python train.py --n_layer=13 --d_model=64 --n_head=2 --n_kv_head=2 --head_dim=32 --d_mlp=192 --vocab_size=5470 --activation="swiglu" --norm="layernorm" --norm_place="pre" --norm_eps=1e-06 --positions="rope" --rope_base=613000.0 --rope_fraction=1.0 --qk_norm=false --attn_scale=0.177 --bias="none" --tie_embeddings=false --parallel_block=false --extras=["some layers without attention", "attention sinks", "value residuals"] --init="uniform" --init_std_qkv=0.0472 --init_std_o=0.0472 --init_std_up=0.0472 --init_std_down=0.0 --optimizer="adamw" --lr=0.00454 --beta1=0.9 --beta2=0.99 --weight_decay=0.029 --lr_head=0.0122 --grad_clip=0.5 --warmup_steps=586 --schedule="wsd" --decay_fraction=1.0 --decay_shape="linear" --final_lr_fraction=0.0 --batch_tokens=16384 --seq_len=256 --doc_mask=true --train_tokens=112900000 --steps=6891 --dataset="wikipedia_en"
Each number is 128 + 24 x the weight over the matrix's rms, rounded and kept within 0 to 255. Layers, rows and columns count from 0.

# layer 8 MLP gate, 192x64, rms 0.2, rows 69-103, columns 0-63
[[100 114  94 125 115 163 116 140 163 103 112 153 162 151 130 123 155 116 175  74 172  93 108  96 100 127 137  91 113 149 116 155 139 114 132  83  74 128 151 124 129 136  57 149 142 163 154 113 138 146 130 140 127 142 194 125 114 139 143 133 100 139  92 138]
 [106 175 171 133 156  70 106 131 148 119 121 133 133 169 124 132 102 148 144 133 158 131 104 129 138 116 104 105 116  97 133 140 121 149 143  82 129 114 141 126  89 128 107 130 103 119 140 159 117 171 129 136 102 155 121 133 154 107 114 125  91 143 150 142]
 [ 89 122 117 133  93 119 139 164 113 139 133  80 168 127 113  82 168 115 146 132 104 117 119 109 149 107 101 126 130 136 167 132 127 160 132 141 112  85 151 132 168 150 101 124 117 113 145 136 139 134 117  93 130 134 155 125 135 130 141 128 134 154 127 130]
 [ 96 123 119 123 149 101 124 152 184 113  66 149 140 119 147 152 105 111 110 105 163 113 137 113 141 177 122 137 127 167 137 128  98  86 115 112 135  87 168 132 119 120 122 112 119 127 140 134 123 116 151 126 141 119 141 123 159 180 123 128 100 134 144 135]
 [122  98 129 159 134 140 136 121 106 136 113 131 149 128 119 156  93 127 164 116  76 168 126 119  97 129 148 112 163 113 138 122 131 129 124  90 127 119 114 166 163 121 118 125 225 157 128 121 101 133 130 103 108 152  84 150 134 154  94 146 118 128  78 141]
 [ 77 197 130 172 106 127 122 153 159  77 147 156  80 107 121  84 159 130  89 137 158 116 123 136 110 177 120 137 123 118 157 125  95 118 129 103 158 117 141 143 125 115 152 155  97 141 164  87 117 130 129 124 100 128 120 143 131 180 130 172 116 159 110  90]
 [114 159 109 161 117 125 116 187 145 108 122 114  65 137 105 130 130 141  95 125 135 152 128 116 134 138 160 151 108 111 153 161 113 119 151  89 132 105 140 133 116 130 116 163 150 143 145 107  94 147 121 126 128 178 124  83 141 119 175 127 134 111 134 117]
 [111 116 110 153 175 113 105 105 170 123 119  98 156 138 133 154  89 111 123 102 133 144 173 156 100 153 156  91 149 134  96 143 103 124 116 127 165 130 114 121 104 114  62 138 172 146 117 164 159 140 149 106 164 135 133 125 104 133 112 129 133  97 116 130]
 [105 144 104 150 142  77 138 166 113  88 103 101 122 151 124 117 129  56 121 121 136 118 127 124 141 169 145 112 146 131 150 140 132 123 133 125 205 123  94 129 191 140 132 115 137 133 142 149  90 140 160  89  78 149 103 124 156 138 130  81 117 122  96 134]
 [120  98  99 124 147 119 147 140 149  90 135 143 144 156 136 131 171 128 147 151 139 131 101 153 148 137 115 193  60 142 172 117 111  97 128 116 131 115 116 130 122  61 123 147 123 123 117 130 126 158 123 137 100 110 132 175 161 120 131 158  87 138 131 106]
 [123 135 167 163 127 111  78 133 145 105 121 118 137 149 102 113 173 129  80 125 112 132 154 122  92 164 119 156 142  97 149 103 148 150 107 139  97 137 125 137 156 104 111 178 134 142 126 107 117 131 127 108 155 139 118 130 123 148 111 141 161 136 138 109]
 [142 117 121  95 115 139 149 105 146 137 101 142 138 109 165 138 134 100 130 112 128 135 117 108 139 134 158  83 105 150 150 139 136  87 150 146 144 125 136 170 136 125 122 165 104 136 136 110 103 111 160 114 119 114  62 159 114 143 142 146 135 161 134 114]
 [ 98 131  96  98 108 119 133 121 117 162 114  70 151 155 108 120 112 138 111  94 121 168 156  84 173  99 151 146 106 125 137 113 145 117 135 123 133 119 129 138 128 130 136 145 147 139  98 143 135 141 153 101 131 132 108 103 109 149 171 121 109 132 118 133]
 [ 90 106 126 105 153 107 115 163 118 121 148 132 111 138  92 192 121 100 112 118 155  96 132 129 105 145 149 155 100 132 133 151 109 102 143  99 140 143 118 146  75 139 126 127 117 136 104  85 151 148 153 127 111 116 115 148 126 182 115  92 114 186  87 150]
 [147 138  92 161 132 106  93  97 145 119 121 128 148 138  97 152 152 128 157 107 123 147  90 141 116 147 143 149 118 132 144 135 104 157 135  89  80 111 132 136 117 126  98 130 137 156  97 138 135 184 128 103 158 154 113 105 135 147 125 115 165 133  79 150]
 [141  93 129 169 154 148  94 135 119 110 164 109 118 152 115 149 121  90 121 117  98 118 108 114 129 101 112 146 132 119 109 168 154 127 115 109 117 133 137 111 122 119 116 132 130 126 113 144 152 159 146 104 175 125 122 142 118 160 108 154 122 143 136 133]
 [154 136 138 109 196  98  91 133  94 131  90 132 139 128 126 131 145 101 107 110  87 133 107 126 109 142 134 152 131 117 107 157 115 123 139 116 120 160 104 175 128 173  74 182 117 158 166 144 101 115 166  49 151 161  96 142 106 158 127 179 110 122 125 121]
 [145 164 134 128 188 148 137 108 117  94 131 143 156 131 114 117 137 116 113 112  69 103 129 177  99 110 186 121 113 123 134 138 102 150 121  70 132 144 142 149 152  62 136 136 105  99 133 118 170 150 137 136 152 143 141 123  80 149 110 169  84 130 132 123]
 [120 154  75 121 147 109 112 161 111 116 145 112 118 106 134 142 119 147 133 116 119 123 103 119 103 147 163  85 108 132 119 123 118 147 126 112 140 126 159 173  74 124 151 122 160 122 120 117 146 151 167 104 131  96 109 167 118 104 147 102 133 114 110 126]
 [155 117 113 179 190 137 159 156 174 118 154  86 134 176  97 107 134 103  99 136  91 148 118 166 129 133 133 143 138  96 123 140 140 136 124 107  91  98 176 106 116 117  84 100 156 108 102  88  95 178 141 102 101  60 144 130 149 110 186 139  85 126 145  94]
 [ 71 115 111 102 119 123  87 102 133 123 116 131 102 109 143 159 136 116 151 131 139 111 120 171 130  95 133  97 113 122 183 131 156 144 111  99 165 159 153 137 144 127 121 106 132 118 126 135 140 108 168  97 146 153 115 138 157 126 159 139  95 175 131 128]
 [ 86 148 138 140  96 124 133 126 146 101  90 100 137 162 121 123 142 135 103 127 115 122 100 159 109 169  95 133 130 115 125  90 136 144 112  96 115 121 154 132 109 144 132  92 104 123 157 146 107 111 160 116 131 156 144 110 164 122 159 137 127 149 146 135]
 [128 133 101 133  85 162 169 141 126 144 164 112 138 125 140 133 107 104 127 125 158 112  99 162  86 127 122 129  99 109 125 174 140 138 112  99 159  67 151  93 123 147  83 144 149 175 114 120 121 138 142 133 108 180 104 124 110 166 131 138 128 104 140  96]
 [116 149  90 119 114  91 134 175 140  86 149 107 129 144 143 118 160 101 118 139 138  96 149 174  95 122 159 130 127 109 184 134 123 173 113 120 131 156 135 128  93 136  87 130 126  95 101 170 133 131 106 138 106 143  84 150 117 136 134 153 161 124 145  93]
 [ 99 111 114 135 126 127  96 139 150 152 135 146 123 121 155 125 114 134 167 138 120 133  85 116 107 155 108 142 147 137  98 139 135  88 140 132 128 139 122 119  55 119  80 161 160 121 103 131 127 145 150 104 131 129 152 101 127 138 150 117 186 130 160  92]
 [135 117 126 155 130  89 138 146 139 141 118 119 107 121 107 136 101  85 109  94 149 113 135 131 131 122 174 113 118 112 113 141 132 118 147  99 176 142 109 130 102 107 135 127 131 130 166 133 110 122 154 113  88 141 118 168 175 143 133 145 155 136 149 128]
 [134 145 124 138 173 127  97  98 154 107 109  94 109 151 162 131 129 117 119 180 100 148 164 125 112 115 160  87 127 128 107 136 121 126 132 152  96 106 131 156 103  84 121 136 132 114 131 152 113 137 159 121  81 111 124 101 129  92 122 132 151 154 100 185]
 [114 136 102 149 108 133 141 133 122 105 112 122 156 108 104 171 158 122 166 120 127 141 153 155  60 126 151  84 126  55 127 160 143 102 109 126 140  98 165 116 131 104 122 152 151 152  91 140 130 100 156  99  73 135  82 150 158 166  95 118 111 152 151  97]
 [ 78 138  96 128 106 112 126 126 119 126 178 116  84 138 134 135 122 166 148 152 118 136 165 102 127  91 156 142 130 130 130 121 152  65 102 116 112 114 165 146 134 148 123 120 111 118  89 126 135 117 157 104 121 132 118 127  94 127 140 115 113 173 123 140]
 [156 146 110 123 127 132 159 103 173 149 130 110 146 147 101 149 134 149 173 120 106 153  90 141 112 156 176  91 134 121 162  80 122 149 116  94  63  85 145 131 166  82 125 153 157 127 158  85 126 129 122 118  89 136 104 135 129 102 118 138 147 134  91 138]
 [ 77 153 142 153  99  74 102 100 197 107 137 113 135 155 135 151 132 166 118 107 124 138 136 123 124 145 147 129 123 112 134 150  87 148 112 131 132 144 139 128 112 122 152 125 132  82 137 119 156 144 106 145 117 163 131 104 128 120 158 120 146 120 144  99]
 [143 138  89 133 132 105 111  86 132 100 144 112 157 130 131 171 146 139 114 148 142  78 132  88 110 175 110 110 148 139 101 169 117 142 130 128 127 101 145 163 147 130 126 161 120 148 130 118 144 111 150 112 101 131  91 109 104 132 121 166 105 118 109 152]
 [ 84 107 135  95 135 104 126 138 153 135 156  94 132 113 122  94 124 104 114 151 140 121 136 149 130 160 174 121 148 145 137 156  96 133 157  68 103 134 127 139  61 106 119 107 132 117 118 144 121 142 145  75 125 166 158 144 165 127 164 129  82 107 139 132]
 [ 99 111  92 142 116  93 130 152  95 152 123 145 122 124 102 118 141 107 126 113 153 137 153  99  75 171 118 142 168 178 106 134 146 132  83 125 128 102 128 127 126  94  92 129 121 154 182 154 117 111 139 140 122  96 115 111 143 191 151 129 118 163 141 119]
 [130 119 147 135 136 148 129 122 123 131 160 162 112 128 105 117 133 124  94 111 119 124 103 101 100  99 133  99 125 138 134 138 131 106 184 117 157 116 117 153 142 114  95 102 110 136 141  91 133 168 177 122 137 134 141 103 121 112 126 144 144  91  76 120]]
# layer 8 MLP up, 192x64, rms 0.165, rows 69-103, columns 0-63
[[124 136 122 115  94 172 127 106  97 155 171 146  84 160 119 102 144 114 112 117 127 118 151  99 154 129 113 147 122 128  98 131 106  77 139 129 121 134 147 125  82 139 142 134 124 116 124 149 118 178 119 132 161 124 142 117  99 154 146 190 117 125  80 102]
 [112 119 166 140 123 115 134 134 171 129  96 115 127 151 120 171 108 129 124 118 127 133 108 164  89 131 152  96 153 121  92 131 124 185 129 134  82 135 119 108 109 156 108 163 132  86 165 121 150 119 136 116 127 172 106 119 144 121 124 100 149 150 134 126]
 [133 118 105 128 134  87 104 152  87 114 111 108 116 145 155 150 165 108 153 145 111 142 129 139 116 139 136 181 149 121 137  94 145 114 117 155 155 148 140 122 160 121 138 117 128 144 134 114 105  75 144 129 132 121 127 112 102  87 119  79 106 123 183  93]
 [158 119 117 133 153 150 139 108 142 130 161 135 153 143 149 127 120 125 145  80 178  96 132 116 118  72 151 159 156 106 162 139 123 167 136 104 149  72 133 129 100 155 150  87 103 122 133 142  86 126  94 121 129 134 131 117 135 106 156 148  89 147 142 123]
 [116 151 128 154 140 126 110 178 127 132 120  62 146 136 147 150 101 132 131 102 123 126 104 119 141  82 126  81 137 121 108 174 116 131  98 142 120 154  99 123 120 125 137 131 143 143 126 126 137 111 146  73  92 172 141 136 184 142 123  92 118 118 114 119]
 [150 122 143 128 122 138 134 194 114 130  99 107 140 130  96 113  74 110 132 172 153 107 110 132  86 138 150 119 138 131  99 159 141 143 108  91 177 151 178 119 117 145 113 127 128 111  77 121 144 153  97 115 180 135 129  95 123 148 147  78 106 145 154 133]
 [117 106 107 123 141 145 110 178 142 111 106 127 130 152 150 148 143 134  87 130 138 162 109 128  93 150 172 121 108  90 141 144 125  92 149 125 111 152 162 124 136 135 136 136  92  89 111 158 125 167 139 127 100  84 115 134  64 119 130 162 117 141  97 169]
 [165 107 107 136 111 185 156 181 110 138 159  82 108  99  89 124 138 110 118 146 147 115  99 156 176 108 161  87 142 118 151 108 113 139 118 116 124 134 144 124 150 114 123 110 147 118 116 115 114 127 100 141 133 102 142 115 120 134 161 161 108 136 157 115]
 [155 166 130 176 138 149 158 131 147 131 125 146 128 145 122 142  93 125 142 121  91 109 115 136 136 144  97 129 137  94 118 149 138 175  47  90  93 126 139 112 149 111 143 107 120 146  77  90 118 177 138 130 128 122  98 130 104 115 158 133 128 135 153 158]
 [158 147 125 116 113 166 119 134  96 151 144  43 143 126 147 112 108 112 138 119 123 130 177 124 122  99 122 153 189 146 125 146 117 145 114 126 133  58 137 125  91 107 133  99 123 145 174 132 130 102 129 138 119 110 157 128 122 167  90 131 127 125 105 178]
 [109 146 116 166 103 154 140 132 103 114 108 115 120 161  73 144 115 193 113 141 115 117 110 112 113  85 151 151 109 139 121 170 135 119 133 195  89 137  93 125 117 114  84 103 119 106 142 107 144 135 128 154 154 108 149 112 119 164 132 131 137 150 108 146]
 [133 123 136 127 123 182 129 102 109 111 133 138 114 114 145  50 116  99 141 142 136 132 151 177 153 126 150 150 145 103 100 114  98 140 116 134 126 138 140 131 143  80 111 115 156 177 138 124 119 127 132 150 114 100 130 105 164  90 141 129 119 129 133 150]
 [128 136 134  64 126 132 129 161  89 167 113 178 107 130 161 119  91 133 168 112 161 129 129 112 113 146 181 116  95 124  96 120 134 108 118 145  92 147 106 172 121 109 129 126 116 112 114 124 132 144 114 124  99 111 124 161 130 186 129  99 120 136 142 113]
 [172 101 154 136  98 165 130 120 100 133 100 170 165 154 141 132 146 142 111 126 102  90  91 150 112 135 145 129 135 120 109 104 121 102 131 154 112 129 126 107 117 139  88 129 167 128 143  86 147 129 183 161 139 114 108 155  71 148 133 132 124  79  91 139]
 [119 154 131 163 113 148 138 140 107 125 135 121  90 137 164 122  90  93 127 147 146 144 128 105 121 143 152 110 138 137 127 156 129  97 106  87 111 159 137  83 136 136 112 154 127  97 140 173 129 130 135 119 132 126 103 131 120 110 139 173 115 147 142 112]
 [136 135 167 128  76 118 125  98 124  98 135 120 157  97 101  65 174 129 137 113 122 143 123  76 159 159 130 127 129 115 125 133 138 138  85 164 113 156 126 124 113 102 129 139 136 116 141 139 132 134 142 102 138 148 152 141 118 151  80 163  87 153 102 168]
 [100 130 111 137 146  87  99 140 121 102 137 125 128 174 100 143  99 163 119 178 127 140 125 121 120 160 144  89 140 109 154  96 119 101 154  69 101 204 101 123 122 132 108 158 128 128  95 137 148 120 126 146 143 116 111 146 118 163  99 161 166  87 115 120]
 [109 111 171 152  75 114 110 201 143 153 122 116 108 132 108 140 143 105  93 169 150 145 129 156 128 148 125 114 144 112 104 106 140  61 115 123 184 152 103 116 135 117 104 139 117 146 131 134  79 112 150 140 132 129 147 100 137 126 125 134 173 157 117 125]
 [133 120 108 141 102 150 132 125 116  96 106 165 141 106 127 129 146 123  93 147 166 139 203 159 115 124 119 147  98 126 137 128 119 180 110 128 123 169  94 114 172  91 133 138 111 138 123 142 107 120 135 138 120 131 112  70  99  95 103 141 134 171 131 124]
 [145  80 110 117 124 160 118  99 145 155  94 102 150 143 121 127 122 130 148 131 123 128 136 118 153 133 105 102  80 138 119  74 108 115  88 180  97 119 101 150 150 125 144 131 125 123 178 138 156 139 127 125  92 133 148 118 205 106 151 170 157 128 111 123]
 [117 168  72  97 134 139 128 157 125 141 148 111 139 101 131 130 127 142 178 124 127 180 145 146 114 138 103  99 147 124 128 130 143 152 149 111 135 120 148 102 107 113 115 133 134 161  73 126 134 116 146 117 144 135 126 110 160 122 129 106 113  66 140 132]
 [ 97 139  71  96 115 117 127 115 121 152 121 140 154 129 152 116 109 134 164 123 164 177 142 145  63 120 140 104 134 111  84 114 118 153 155 109 164 212  93 141 110 139 117  93 143 118 116  92 136 148 144 127 126 116 102 126 128 158 169 135 122 152 157 119]
 [155 132  96 140 114 110 116 145  97 138 147 144 136  91 183 126 150 123 132 154 129 124 107  87 154 139  96 127 141  57 139 114 143 122 115 109 107 131 138 105 132 114 116 146 153 147 136 138 138 138 163 140  61  78 172 140 166 132 135 109 165 125 128 139]
 [139 108 150 103 139 135 126 146 116 141 135 158 126 142  99 107 100 173  88 110 113 109 154 127 104 177 160 127 149 180 189 171 125  93 123 114 138 138 128 122 133 148 133 117 111 113 169 141 149  92  98 109 121 137 128  79 113 170 138 121 110 126 156 127]
 [127  83 113 146 107 108 153  90  93 101 158 140 170 162 158 150 101 125 100 133 113 152 107 138 117 124 104 109 126 101 116 149 155 121 135 153 113  95 119 119 135 108 138 129 120 155 124 115 120 115 138 147  88 102 134 143 149  83 144  96 126  96 117 167]
 [111 155 143 130 140  63 150  96 122 139 126 115  92 141 152 141  99 132 101 160 146 134 154 121 120 107 126 134 149 166 133 149  93 116 147 152  90 117 156 114  67 112 142 167 145  90 163 107 135 124 115 167 132 112 164 152 104 143 130 169 134 105 125 103]
 [126 166 126 112 142 143 154  77 143 136 141 129 114 179 114  98 188 136 130 139 173  88 131 148 122 102 109 172 129 115 157 135 140 144  99 134 112 113 125 139 105 144 110 128 114 133 149 124 154 103 114 146 129  92 159  74 104 104 137 121 137 122 139 166]
 [118 157 138 121 140 137  80 173 142 142 114 154 133 110 131 117 148  88  83 118  86 105 157 165 162 166 150  81 126 134 108 106 136 147 119 109 158 108 141 103 140 126 149 141  87 121 139 164  93 137 108 155 151 166 118 106  92 142 137 116 151 104 172 142]
 [153 105 143 122 122 128 139 164 135 138 109 151 125 140 136 186 124 137 131 130  84 106 150  99 149 138 105 144 122 119 136  64  66 150  86 116 154 138 153 148 105 112 139 143 144  83 122  87 145 107 147 134 157 164 112 135 122  69 141 166 161 101 159 121]
 [121 127 138 114 133 132 143 125 127 130 176 122  85 101 110 170 153 106 147 128 111 146 107 117 123 105 124  95  94  95 157 144 104 150  96 141 127 133 143 101 134 118 152 182 143 128 159 140 112 159  88 135 129 107 142 105 130 148 171  91  92 134 184 143]
 [177 101 130 163  84 137  88  97 150 123 124 129 131 185 134 120 140  98 127 140 133 119 135 115 127 177 105  98 145 160 123 113 153 100 127 139 130 135 114 109 168 134 140  77 105  96 111 140 190 123 126 131 115 119 114 138 125 131 121  94 113 118 122  97]
 [116  95  65 110 131 146  91 134 110 129 148 120 125 132 120 110 161 129 135 142 138  95 131 169 126 135 158 125 138 174 133 136 111 136 177 132 144 117  88 131 109 119 199 113 157 124 106 137 148 125 114 132  94 142 111 157 120 121 129  98 138 109 184 122]
 [119 121  93 111 119  68 127 125 138 122 118 118 107 127 115 163  93 136 153 172 121 118 119 115 105 148  81 135  94 131 152 111 166 136  65 156 156 177 115 149 130 122 113 118 122 177 145 124 136 104 124 121 124 147 134 161 139 120 138 112 146 136 102 131]
 [152  93 107  87 169 160 168  90 165  90 119 120 119 118 142 135  92 141 161 133  89 139 138  98 104 134 134 112 145 154 128 137 128 150 159 102 157 117 110 124 121 120 164  99 150 106 179 146 144 134 151 108 127 118 132 109 135  92 111 150 117 144 134 122]
 [130 149 124 179 114 141 142  90  96 166 132 119 112 159 118 118 123  94 124 158 134 140 178 101 134 177 111 154 127 138 166 156 132 193 137 130 129 126 108 107 146 122 128 101 105 101 108 107 116 117  98 116 129 141 129 133 135 154 156 132 137 104 137 134]]
# layer 8 MLP down (transposed), 192x64, rms 0.162, rows 69-103, columns 0-63
[[163 125 165 138 131 104 127 117  88 137 122  96 108 128 135 153 116 149 140 133 159 126 100 144 110 152  87 129  85 122 156 133 128 115 132 101 134 107 145 178 141  88 183 126  91 107 146 186 157 143 100  98 117 110 142 127 113  99 131 129 135 117 169 131]
 [178 126 150 146 118 132 110 131  96 142 106 144 156 125 113 107 115 116 152 126 163 153 170 116  78 102 123 150 127 108 117 135 122  98 160 140 146 110 127 103 164 129 153 137  87 131  95 149 112 111 147 168 104 142 122 120 105 141 150 148 107 119 111 116]
 [118 146  90 119 155 129  99 128 126 172 154 122 168 151 122  55 166 109 101 105 105  90 140 141 133 145 106 116 132 141 100 119 151 119  72 127 128 144 119 132 157 138  80 128 131 125 165 135 132 129  94 158 141 143 148 133 122 131 112 132 130 156 122 144]
 [110 132  86 155 137 112 119 106 155 120 100 133 132 172 128 166  89 138 117 135 108 131 151 106 122 129 136 118  95 108 127 151 189 117  99 149 114 128 162  85 114 165 109 146 158 139 116 139 117 128 172  64 147 119 150 115 133 110 130 108 164 116 161 122]
 [132  90 110 143 119 121 139 123 135 162 168 112 138 129 136 129 128 137 177 149 110 134 104 113 137 126 167 138 157 148 144 135 143  96 168 110 159 105  88 177  85 110  99 104 158 108 105 102 110 136 114 114 113 106 144 121 131 113 100 149 112 137 129 112]
 [128 109 140 114 150 100 121  75  71 117 118 143 104 145 140 126 140 142 173 148 146 161 164 125 132  96 132  97 136 125 134 159 133  90 160 123 129 144 180  83  95 116 108 165 110 138 121 116 112 112 193  96 102  97 150 176 125 143 112 139 119 147 130 130]
 [113 166 102 101 157 114 105 161 148 138 128 136  72  57 153 140 124 165 136 129 151 154 103 108 123 161 123 114  82  96 174 134 130  81 146  95 139  90 120 133 145 130 131 182 157 148 143 150 137 141 142 111 119 144 141 117 108 118 133 108 102 125 131 103]
 [159 158  81 114 107 112 131 114 132 154 147 135 134 124 113 125 154 165 130 142 129 144 124 101 100 116 114 133 100 122 132 152 124 143 175 149 117 109 102 168 129 105 169  83 101 111 138 132 106 100 162 110 122 127 118 152  61 135 116 127 163 130 147 151]
 [142 131 100 123 167 114 134 130 111 109 134 168 139 137 123 142 128 117 136 113  99  85 137 125  87 131 116 120 125  97  98 111 106 150 158 191 109 137 164 150 100 153  95 120 159 163 102 142 188 120 104 181 151 135 106 136 106 102 113 120 132 129 121 114]
 [111 146 114 104 147 136 141 141  98 150 110  92 117 158 128 104 149  94  74 136 108 121 100 155 128 111 109 161 111 137 115 133 111 132 123 134 110 131 121 118 127 195 125 109 122 134 122 133 118 146 189  91 176 133 149 132  71  95 174 112 135 165 137 167]
 [119 128 112 107 105 140 111  88  99 125 145 167 146 134 148 101 124  81 150 164 142 117 128 159 124 137 142 126 137 139  94 183 149 130  94  97 114 147 133 159  85  86  79 127 117 145 159 161 115 122 181 116 158 114  92 114 145 133 126 131 158 140  86 111]
 [ 99 144 178 106 111 150 107 170  84 163 159  94 118 122 123 134  84 153 143 109 121 115 136 111 150 152 124 123 111 142 118 107 102 126 143 117 179  99 139 164 122 150 138 169 122 125 144 121 131 108 123 142 119 110 120 155 146 127 118 136  87 144  95 129]
 [ 93  95 143 104 147 113 138 141 135 154 109  92  80 121 137 128 162 119  81 108 167 133 150 146 112  92 146 104 122 134 116 114 108 128 151 151 178 123 165  83 117 176 143 121  91 133 162 140 123 108 118 141 145 127 141 154 137  91 146 143 146 126 137 121]
 [130 129 114 174 143 130 167 113 107 147 145 129 147 116 141 149 104 112 126 129  91  84 164 158 135 132 122 116 142 127 137 128 111 154 111  88 121 121 182 117 123 116 139 115 124 135 148 111 140 155  24 132 122 135 193 101 134 113  96 141 129 125 132 115]
 [148 133 143 129 152 127 133 141 133 159 122 166 118 136 101 123 104 134  97  58 144 133  96 132 103 147 120 155 106 147 115 112 134 114 128 126 147 143 129 154 147 131 111 135 135 105 104 113 149 148 130 112 127 167 169 145 107 108 128 142  63 119  99 135]
 [165 115 138 170 170 149 102  94  84 108 112 149 166 154 132 135 107 146 131 149 127 133 115 132 115 102 119 152  90 145 162 109 173 115  89 123  81 119 102 133 139 126 149 161 102 108 135  91 113 169 127 132 107 132 137 110 182 117 129 133 118 111 151 117]
 [101 119 122 168 178 130 120 131 120 134 115 151  96 106 127  95 114  94 134 169 117 116 102  87 129 121 144 150 148 151 164 103 152 134 160 152 125 131 113  57 135 148 101 129 143 109 138 129 165 118 108  74 127 117 137 135 132 154 171 157 128 118  84 150]
 [180 151 151  76 130 126 114 119 137  94 130 136 130 127 122 123 147 146 159  73 100 131 139  69 158  89 144 140 117 113 147  75 155 149 112 140 118 135 146 138 145 123 105 121  85 121 103 133 203 137 141 120 124 104 140 158 137 139 122 123 119 117 146 110]
 [120 125 144 125 133 119 123 117 117 100 110 133 119 152 112 101 133  84 145 108 166 148 142 177 113 112 157  93 121 135 145 128 128 110 111  98 159 154 156 118 165 161 119 104 128 130 119 110 104 128 174  59 148 116  85 149 176 120 118 149 146 158 139 101]
 [130  94 127 128 118 125 144 165 141 113  70 163 127 152  93 131 102 132 146 117 120 140 118 140 132 117 114 189 165 150 108 134 144  97 138 113 129 146 168  74 130  91 144 117 110 129  82 108  97 131 191 160 116 155 136 151 109 133 122 110 138 119 167 120]
 [ 92 154 156 119 157 118 104 105 120 102 146 102 143 136 149  99 128 127 118 122 158  97 125 134 155 143 131 167 103 158 125 172 108 171 143 135 130  82 118 107 137 145 132 124 138 136 121  82 117 124 178  83 127 121 170 138 107 132 135 146 129 145 103 103]
 [154 145 144 127 162 150 116  93 110 114 121  96 132 133 153 129 101 147 105 111 132 137 112 133 155 153 136 209 106 165  88 130 138 115 166 136 131 116 141 103 127 111  94 183 134 108  72 152 115 109 205  98 113 134 151 135 130 102 129  88 108 143 123 116]
 [119 111 160 134 134  96 112 160 165 170 134 116 115 157 116 141 119 113 146 108 115 128 114 180 112 104 145 104 132 115 148 140 132 108 161 167 114 113  95 142 128 153 108 137 139 115  66  94 113 129  73 197 141 169  86 118 131 125 106 146 149 133 106 111]
 [172 136 127 125 172 146  96 130 149 139 126 108  86 111 120 115 135 123 111 147 145 107 123 148 178 139 137 103 143 123 108 105 104 144 153 107 129 143 155 149 124 126 125 167 103  95 140 108 123 172 190 118 190 110  91  90 132 121  86 149 144 126  93 101]
 [119 118  93 108 141 141 121 113 145 139 129 154  98 152 115 114 156 106 101 137 166 159 160 112 130 135 135 130 143 112 105 140 102 119  97 158 148 144 109 143 129 103 113 106  94 103 131 136 101 150 151  93 136 150  89 167 130 120 166 131 154 169 132 105]
 [137 115 148 102 110 131 161 121 132 139 128 102 163  93 120  97 179 146  50 143 158 131 100 123 126 102  88 129 131 127 138  88 107 141 156 147 149 136  88 142 148 111 172 174 136 110 115 137 131 117 134 150 123  79 146 118 136  96 156 166 117 138 127 119]
 [138 121 115 108  57  83 123 134 119 148 121 113 106 140 134 126 146 155 165 148 166 122 107 117 117 167  97 156 102 103 104 133 120 103 146 100 121 133 158 145 124 160 161 103 154 137 156 132 145 141 142 157 162 112  81  95 135  90 151 131 170 114 107 143]
 [110 139 142 118 172 107 109 134 145 120 126 124 115 111  89 131  89 101 126 125 153 133 173 146 119 120 133 135 131 115 119 153 172 111 157 139 156 137 168 105 104 179 125 116 138 139  95 133 111 101 231 113 146 131 104 139  90 147  91 120 112 101  82 145]
 [127 146 124 106 132 168 143  50  96 110 120 116 134 145 126 164 112 121 158 113 151 126 151 131  94 112  85 132 116 129 136 130 152 121 115 118 111 134 158 171 145  87 108 142 133 125 143 111 104 163 195  47 128 107 148 152 151 135  85 118 177 114 149 116]
 [ 81 126 110 129  95 126 151 143 106 110 110 138 131 117 110 105 218 114 130  87 162 123 120 130 113 137 100 157 130 153 116 125 160 115 168 109 115 146 125 155 116 146 123 128  99 136  93 112 159 149 100 150 146 130 105 159 150 158 121 112 116 132 107 114]
 [154 121 135 102 169 106 132 109 144 125 134 110 107 129 126 151 138 156 102 108 155  94 153 184 128  92 158  94 108 122 119 141 141 126 136 142 178 124  78 112 116 157 121 123 101 112 142 124 141 116  56 161 110 145 117 137 139 110 130 106 142 138 149 131]
 [158 138 133 141 109 156 139 155 157 164 122 158 156  82 123 149 120 156 136 124 128 152 124 135  89 109 122 130  99 126 119 145 153 160 108  99 129 105 138 153 146 117 144 102  77 110 168  80 132 128 116 157  94 118 110 120 125  84  84 137 122 152 123 162]
 [ 88 105 171 121 141 149 104 162 142 137 130 121 163 102 135 131 144 138  67 111 130 139 131 132 147  92 120 116 151 151 130 114 104 148 160 136 153 124 134 108 122 142  98  86 148 109 140 124  95 156 169 100 114 142 116 113 101 107 188  97 120 163 123 100]
 [ 95 136 139 126 121 133 103 173  77 138 113 173 131  80 110 132 126 148 113 112  98 137 139 152 138 146 139 144 172 159 130  90 120 155 111 103 143 140 169  79 119 141 119 113 125 155 106 134 133 118 114 147 132 134 166 129 127 117 173 114 137 121 125  95]
 [125 146 158 108 135 139 131 130 126 138 148 139 151 144  93 141 109 133 115 164  76 141 101 114 126 144 116 160 113 143 102 105 164 107 103 144 150 136  99 140 101  98 118 189 105 101 102 144 100 143 177 101 153  99 114 147 150 168 136  88 108 143 150 110]]